{"n_layer": 12, "d_model": 192, "n_head": 3, "n_kv_head": 3, "head_dim": 64, "d_mlp": 768, "vocab_size": 8192, "activation": "tanh_gelu", "norm": "layernorm", "norm_place": "pre", "norm_eps": 1e-05, "positions": "learned", "qk_norm": false, "attn_scale": 0.125, "bias": "all", "tie_embeddings": true, "parallel_block": false, "init": "normal", "init_std_qkv": 0.0499, "init_std_o": 0.062, "init_std_up": 0.0715, "init_std_down": 0.0715, "optimizer": "soap_variant", "lr": 0.00528, "weight_decay": 0.0, "lr_head": 0.00649, "warmup_steps": 200, "schedule": "wsd", "decay_fraction": 1.0, "decay_shape": "linear", "final_lr_fraction": 0.0, "batch_tokens": [32768, 65536, 98304], "seq_len": 128, "doc_mask": true, "train_tokens": 247500000, "steps": 4046, "dataset": "wikipedia_en"}
Each number is 128 + 32 x the weight over its row's rms, rounded and kept within 0 to 255. Layers, rows and columns count from 0. Numbers have three digits each. The size before them is the row's rms in percent of the matrix's.

# layer 9 MLP down, 192x768, rms 0.0716, rows 0-191, columns 640-671
101:098095131095139129162118121077108104176147122148153144177126135156071124117088171143151151162122
100:120154114108069138110125129124117116130111102151162107096138156146133138044170174147129131123115
104:098096129120163153072108133093194117126098138142126133145114147118046146105108123134165212143135
100:126149096104177115148132087181136115093137136130101155127116142092131174108133087174140161139132
098:130121156101082125080077114115110157136073153130135155177128151077121117140130118161116125135112
100:115092093119172142058097110149142090117116158105102130147138137176116163110110176066133115094138
100:083100112115093086175123083156138172164105128168066086138112178160107155158139114139092142090098
098:154142094145095143166129136116167106169124189123144137090123146180160150106141093167169154095129
101:146138082140147100169164133133148193053148121136127176117127132118110174111076105087146118113094
099:126140139100123090086077081097095154200115129084091147153116137060073127141103147195126074133113
099:121127094148131103123100151080113109043124114222157127110186118056178117078114145131123128155084
097:129098132156135136189134145121158138117146123128143193134198145144111135106146168207143092131106
098:100122105139162124077079100124146156097146153148088109151115074107115150084132106122129131127109
099:154115170166129093136081101132132062151105148100129137139155051153115143122164137066135198188101
096:074193117110181090122093094122148136076133126138138099106161144148192118121091181170145118108131
097:131126138148205118149069141100126143067140154150079188151096107124097148103136094058138127095083
095:115113111144171106100202139096118145118086143111144136127062158119122079100076140129156113102086
097:097092119140131124116119140088098222180174096107116189111178089111148116113126096198052104104179
096:105142114143062137118124171143134084070083118077094142159073111177175102143155099112074042102121
104:143096142102110062151099103068146111089176158139057181123172101137122074094116073144159155228122
099:150174100116110120146089109115095156121074174080117105143162156149135099137153139129125114114089
099:103093106165150041154184147115200095092173126126126167092122129165136115111195156136137133051150
115:111176089083100188130151116127143051184144151159135162170116152153124132070115145132027164120109
104:117126140107132177109167149116144117180155101168092115133107135161126148123213152104070129081162
097:151112158135116129103070096162123134158132106121198099183135117129153180109111169134190181147123
101:115066103173127162146159113097137170108200103128166151122165111140092137159110115142117125125114
100:146132076147123125093140072092138175144147136106119127109127144117148171155141097128139150123085
111:138089160106138095146160108162106131124163150119141115136103129120082093159149189176133124066105
103:074135129178121139104142157120069124096064147131131161185113117115111110094149141157078140117108
103:112181169128128118131217098097118110093127068133163142108152124150128156102146097083082132180131
100:064108101133189138096156083098098134136148125133177129110162181109113124109103126159113136069089
101:130156123082125147128088186118146159166111160149151094133074086127154117201123061090144073126090
101:105115181137146137093079158160088147161116137137168162157153069145127162119117078063152173148046
097:147072137059067172143173116115090130073114171094148128182129183179170105161210133108131160134114
096:156103138154189128109157094102138147073136142104073109141114079118121137115171110110095137130135
100:140028117192162068143172113112122114091156176125100232137137176097147132114152115121102149123135
098:094107144193152163113104097139122109088138107136171154188123139123150115159081155101101133103173
096:099075139098196168076157143122132105111159114176108150190083184068131127147176147100149136111103
091:103179141089142116114114139076114100083110160158146111109154102154162136181119147157111182103087
104:128139132150099098104161151164124160107067184206131192083135124077061144135163125148130129110081
100:106145115165147098136134164089146130071102101101162130098125114149088116113142162122179110128156
101:139152176186138126154173161064065068140172160175136117152157090157155160164127107098104147126151
100:148143066140098162108209152161134127144135051156135192147106079122140113110117148100141151130146
096:125127129162100115117113118153122116078151108131122152164153180097103167128196177107119075102175
095:181171141095068161133129085138125115151093125133154120162168124124087150160116127096063159114101
109:139125147197126181174084108148099136151129128140139100119147123156160140138135131117144097220118
101:103139091144160057152146074139095175119101059107112085108145087127169105154082137134104134152167
099:075134141147077107070105098137114191138083086134081103066159104147141082127154147180110093168183
098:188120128122121124146088159076116152147150069098064150122096136131142156104175128096136161142091
099:180095131129162118157083154080149150140105101124161119099092096122175138153156157171149154101115
098:115108146113125083126117121122116137113148135101078070164100117073093074132095143114123079140094
104:147078116125079170138197151129105162203089144167135146171116169137140163103095100169108083164090
099:126177155184099159097097115074136101132144211170055154077107137054115125146126092044143078189193
102:111146104146127201116147141139077131145159110135159198118148159067103166102138150084105171171111
106:145197151060114072150171093136106127182141120113098116124112115141137166124152167161151103106147
105:119132146117126164153147160120104164150159159115078093059151170184179130170120214096113106150131
098:136128096149132094083130090175135162096147144146147187089085102109130109128120147158137096110067
103:134134088187097161161139110075119139170194140128152087113124131162127124108130151102130147127116
096:157108175103146028148145111116056122150120194122133162165115125113070158115150175102144146149141
100:139135158136094148180130087107139165156170200131146170159180123120174141181150173136145139122132
097:117142095099100122101086204114075136073096091113108151087144030091137114150098141153094138154153
095:130170154154139119151151143144139107140115188143129113156157136097139139136100182096134125168119
100:212091130117073160125110135130170151130150116142102123109065071152183129153154116115055195206108
094:063121136143157128118116137146116123109173160072079113203137139140135148116055095154156165158102
109:157158169144124121115125117119088153078098071126107117090149168189150146069161135100164099136102
097:145089122137126099169144103165144141126139160161121083125112145093121129136086114141089094111166
102:097069095211155160128111120132085152099113188118104147115091132162152114151096091104099127178078
095:086097121166099133140132109149132237157176159078092137170063107127206157092043175140114160170167
100:131122112103062155101107170143131066134056161103065097154175156110140132051094110151176052165156
097:149151084103063190111087136110130134127124146072130126102175127112177151075101160089163140123144
096:134098083178174161129153127132170143165158152090125104175143100129172130071140077112154115117148
099:142146183178176108080175176088048113107163153122172156082127146104145121096162132121137139117079
101:121120124131165095117117167147080121158106106096149140124154142110139158110143136139145078153119
099:198112074138165059107131103181126076080138086167120159140120084164119135104129171142118156180108
093:052116156118099126151166118160169194089175120093106094081154094118142121133170189104105103106123
095:155163114144133088151142148066076115152142053099052181119122098169110112147102145120099154075131
102:157062128130111073158137180076058166163129138170106164180194139040181126188178163196150166141147
119:053094097134104093110116171086088129154117149121111188093117108100149114174112128138128186140092
101:100170114170141181100121132141118156177091129125118132102171102091100151142086089130134153111141
107:079150146154163150160124190097122136153116120076140138137105142095136123119184112099113124091087
099:085046113107120094051178132129178088175063127135134089146161145163104155093092108181140140092083
097:129184100106149131098156154125151081159151143124132146099142100157157127086085134128112129145159
099:115125103114099120160127135184103148129098145139174155144139102101092089109141116122088120132126
102:121113102188074178114131155120172088102129097121081110120092135113126163133124120142136139098143
100:149180111152150152128112127136091105092101070078136104145119144100143079105163120140052123128113
100:175090184143099128104173072131154085126153125128118145110079091119139146126111120137126167172121
106:115142163162130128138153147129135109094206084077151135121146183159109134147119099127075126125101
102:188173119082152134113077123127174111157186137145074126090132124141136138133135144072109140120138
097:131157157103156164069100135155145132139080157147129095176133113138127116123129125128089121141132
097:136101161104142126076182163127106170108095133183132099097079114108124089116087123081101125128161
097:128149168063180145104172130082117159122130155179116064094102099150163125143174165165126181091114
100:058188112105095156134127176142101164071096149148187144112064156165115143116171134106101115145118
102:117128180090077147167084122110127143125093151131127110090127120086098139166112133146082095085119
101:161133111112155122130133092098119149083163096092099122123137157171125101093140120185113115107103
100:119114158116154158085157152138102182138120149142081116105058114062131144162127093137145099149185
109:109123120169090075097112098137136177116075159162125116098163122118102152110123098093120096088155
104:151159031160133154147128154120089102087084136114104116105117144170162146147141095132097167145128
094:153157136046139143091124117189130127118112119143158099139175131131082130129123127151150100110102
100:161147144107116153183133105144152101114124128146111159076113126198132163097160079125085138129184
100:134115135114098121167064172122199157120149126150151107120156121139069197139116089115127151063132
101:094125110156082140114125093171121146164152177121113139128103137100150099173144169184165113115132
098:113106148112152147078147170100104138088173197127130173164097092142130131116147125134123082138114
099:145129140106162125177132123111101159153151156131094159122092102129086143126130093121149153046092
100:088113116139159191140123179174137082156148105098103191083166126114128102145121168118104157181165
096:140170169098122112077132135166185182111150208187122182062123089115159090136082105090115210145087
102:081093118138122083113124077115180102126149115149093103128093062196132112054148107134110139142074
099:167075135066108124086085145164145110108094129182019059088200152158082151160094129093106102082146
095:161112167136185093126125183120136191122155130102117171128142073121123099136102122108146118118181
102:156130146134164153070128140170120122163079151154150116099174145128128067107113113145132104155173
098:114119119121115120134127112110121091121119174123166059119129175106191144138129035117155079156143
109:154072146112103187102103167114138122150159130141179106145111151078137089171064094104124107135047
098:065134068104125106129087117107144100130083048171155144091070111162074134126131126149142148149150
099:038119097127097143162130113147103119125110128185126150093173070106116081085163111138132113119146
098:106118102105163130141091075086162141120102123093193113128087094105107170093130161166098102159110
101:151159152162121127128114094128158110175115096167112120121126122188109140123120138082095126138141
099:122086208063154103099134136119166141124121181138195151204096128120111204147160113157172167115144
099:091168170223104147143150125117158139056155100164077096095151122162068099099095132136138103117151
104:098138119142156139105109121081130133103143091121129138091164131139148137155146125121085108140149
099:125101127113132064098171136128152119115131174146075127133122124123192127161179147108147106151125
098:123090095118145149161154139126087161146120117121179140123168139145157149168090137133118154124128
098:162105117038050073137169132112130104093127178107092137154112131123137069052168131123164152169140
101:105107085157125165114096080144116118072183136186100067102099093175115163077086130095104148137164
101:158111107202120140109089169099142112124143152190120172127089111137116131123069138173103139133125
099:104105131105116119125095082113108123073124034143150138132155104128147101135129099133092115148090
103:187092108117111098091092119130114067091152167089122127169221178136146136146086119107170138138177
098:184126164091108166107179108144156170130107084110166120100168104115130114138133154184106134167147
097:183079094115161133097169188138071167134133106101191131141174094070100098120034146118118135132095
108:126104097151116126119158159149135189154183118170163169146081087108106108184151076141120122077188
096:093075091124202170106096099102131124191163092127052112139125120133142144063165156177146118116091
113:134130106120174087115142148134066086121156159126124218164130166145123124114159113097137113150064
098:150114142137083131120175120095169151122110109150103149163155064091142147160137133160127124117091
097:094089130127089133191142159152071169102101074110102093054109082089092118112105098168137031125187
099:129107120133112101157127130138172111144079116130133128151109148149149145095112148062137115116159
100:112083139124121159153134103141140154115098112205110128160085162125135118136158138165130063123137
105:136180099123122116091106068116155128201119124154093146184139098110144181112108084156104118116102
097:169159192106115134080149100135170082102162117166102098177090132114122097103142154127103098124128
093:123155125164173133079216119119079152129128193133196113127155107128107135132089088096157149155133
103:155124180089121140066084162137084139087146093099133078154126104073077161179153151176135140063194
103:102114180144089085108128089109197151111080068121084113111136145149146119118138100112133160098109
101:084149139094132169157110053157136126143148110157136044142093134141130083120168112102064078160133
097:152124117170079158118136067143127132119143088146152079178171169121121072163184207114123133136193
102:164145169122124078097083142152116103153088058202073154179108168160150169153084128123140094071129
100:149183121168135171130171084124096109126124162128147120094082109123082109109116149074077118145123
096:115068114104114126103127115097127145187180148078076163128165113133103143137196112150129111112119
101:155126124079060165111108216122130151164102134170135108095155111162111134060077090121159139125125
101:112114113157144214115118064151162123099144107117123145122111102114137088102089118100153162123080
096:156132092111113101125159115153112137116126138129159176122118192098102137159117112130117097204057
099:082078141166120093128147152108152125095096116153242103170132113092090120163209096107147092140140
098:140132144174097122095135184074140140146120148141206150071147153091132114179181124107185114096067
103:107146162138193128057134165134123123113129152178162123099158135112106162159141165146116074060149
095:131123125125203114122108117160067116108072104103153148103181105142138132167131120115090118148173
101:104169119130111147085125156120126102143093124157179077169155144141129131124153149148125147131094
095:191125187084169109059134175164095149142095087161198125162190102085077098153120144137116134119140
102:153149169124117114096118190165138120152067105132107109143101126140122127107158156037158155087131
100:094130128119080106115127138117108156118086070142153138163073161107139064175079164091107143105147
097:193115159091140151094110164188142148096095124112110125160139167085100145153109139145094153126185
103:119115164123096160113125185083103070103088164156160108113137151075196120156152096164129117122108
101:142082136192127104110216121114168096136130124132088211183140141163089099101145152156099148091096
101:093127127160092109149128120119159124111141117150084106135220104174098093050125157098170170192097
102:110115127125131142151153100121091124122124117138067084144106115181154141096190161166148158072175
100:084125141108157132132153169137151114032131034127101078133132128137157132160124139115135120084102
094:145109154179145171110177094061145176179123117109063117127162132164134177115108105171181102126179
093:155102092077109147147173184175090185121102116161184172070083120130089115154095120144121101095077
102:114151076161108146181121100100061153133125122162131106148178126136132152158079188119076145169105
106:149121108115168087114146105118112118164155119188136142161091132108134121118105135145105128118106
097:135097206087117100164159096131087174147087196115139071162176138089147114139113176178138162084157
101:118099119095091112079156073119138182162191090139161093117055090110120147139132072158165104185102
099:141159119181083127187149129133124175162220117097145128158104188123134127125091164157158116171140
102:116151157149159093097098088149183119118174171097086101133131111106132120119111113181077158131113
096:112150106121134176137044084087153142135130073147115104139074093101127094171099156125143175143117
097:148190136096122155136132171106117160112167116136157135099110121173101161178144154121100148111152
099:122118118070160144134152115074128131143197098147176199076155168130090122102144140107101143129092
099:160153111122106103109180122126126155148159169157127157142119179114134148104119133169123127083157
096:152128158115146110179138081149176123113146080177157122126148216109154199085081166143182128129087
102:117169138193195156097147122088135122105106185165114142116139169145154118108141177148134131145154
100:137137142175115136168146120098159146144089151118145092177107139194110090200177122168133077175115
102:149096170161148110110135141142155190165188098110115127097080121165131133106135109064111099141122
098:145078126144134046184132088115113172125113097118096133123098168225095114097096125089135148124149
102:138139076129123130115098154189112166170133156095127095165156077124093113075154099121131098082096
097:174160209121115115154182111130148140018161107138171141174118093098137161141140116125126106152138
100:134114140098121167194135159063117134207132127109118155121074116115160106154111178167138113156125
099:103132149137143131199107091104164128126150186143179136091132136107096140154073130113105119100094
103:140119117101151154148111147080100172155138124163154142105167078095158097128149133135069168157127
098:141086144098143116183085092113118125156120102128134146072077116056202115106128132137111118108137
099:181168137069140154134156105095146085123143132124096164100191139109157138112092152114151155169090
101:121173138171126144175112126101116151118151046106134120144084126103152159049109141113114100138163
101:077148176202145094111110082108109093105143128089110182140154111168120141131100087125200179128154
101:092089154129063087137099135104111116089121058116054101155132111138100190129178163154132093182086
102:117136108138182133087150178111114120148135093132107188114110164129160114160119120169126091134152
099:180137170177122154158121155124059136134178142155118099152157126119113143140211094152167142112206
102:129108112084136118163133159102123138121159157170122118124086172172137180171128137149132150094129
095:172093117130181147143169140131184145160081096113113093152169128108071092166168104134139141132147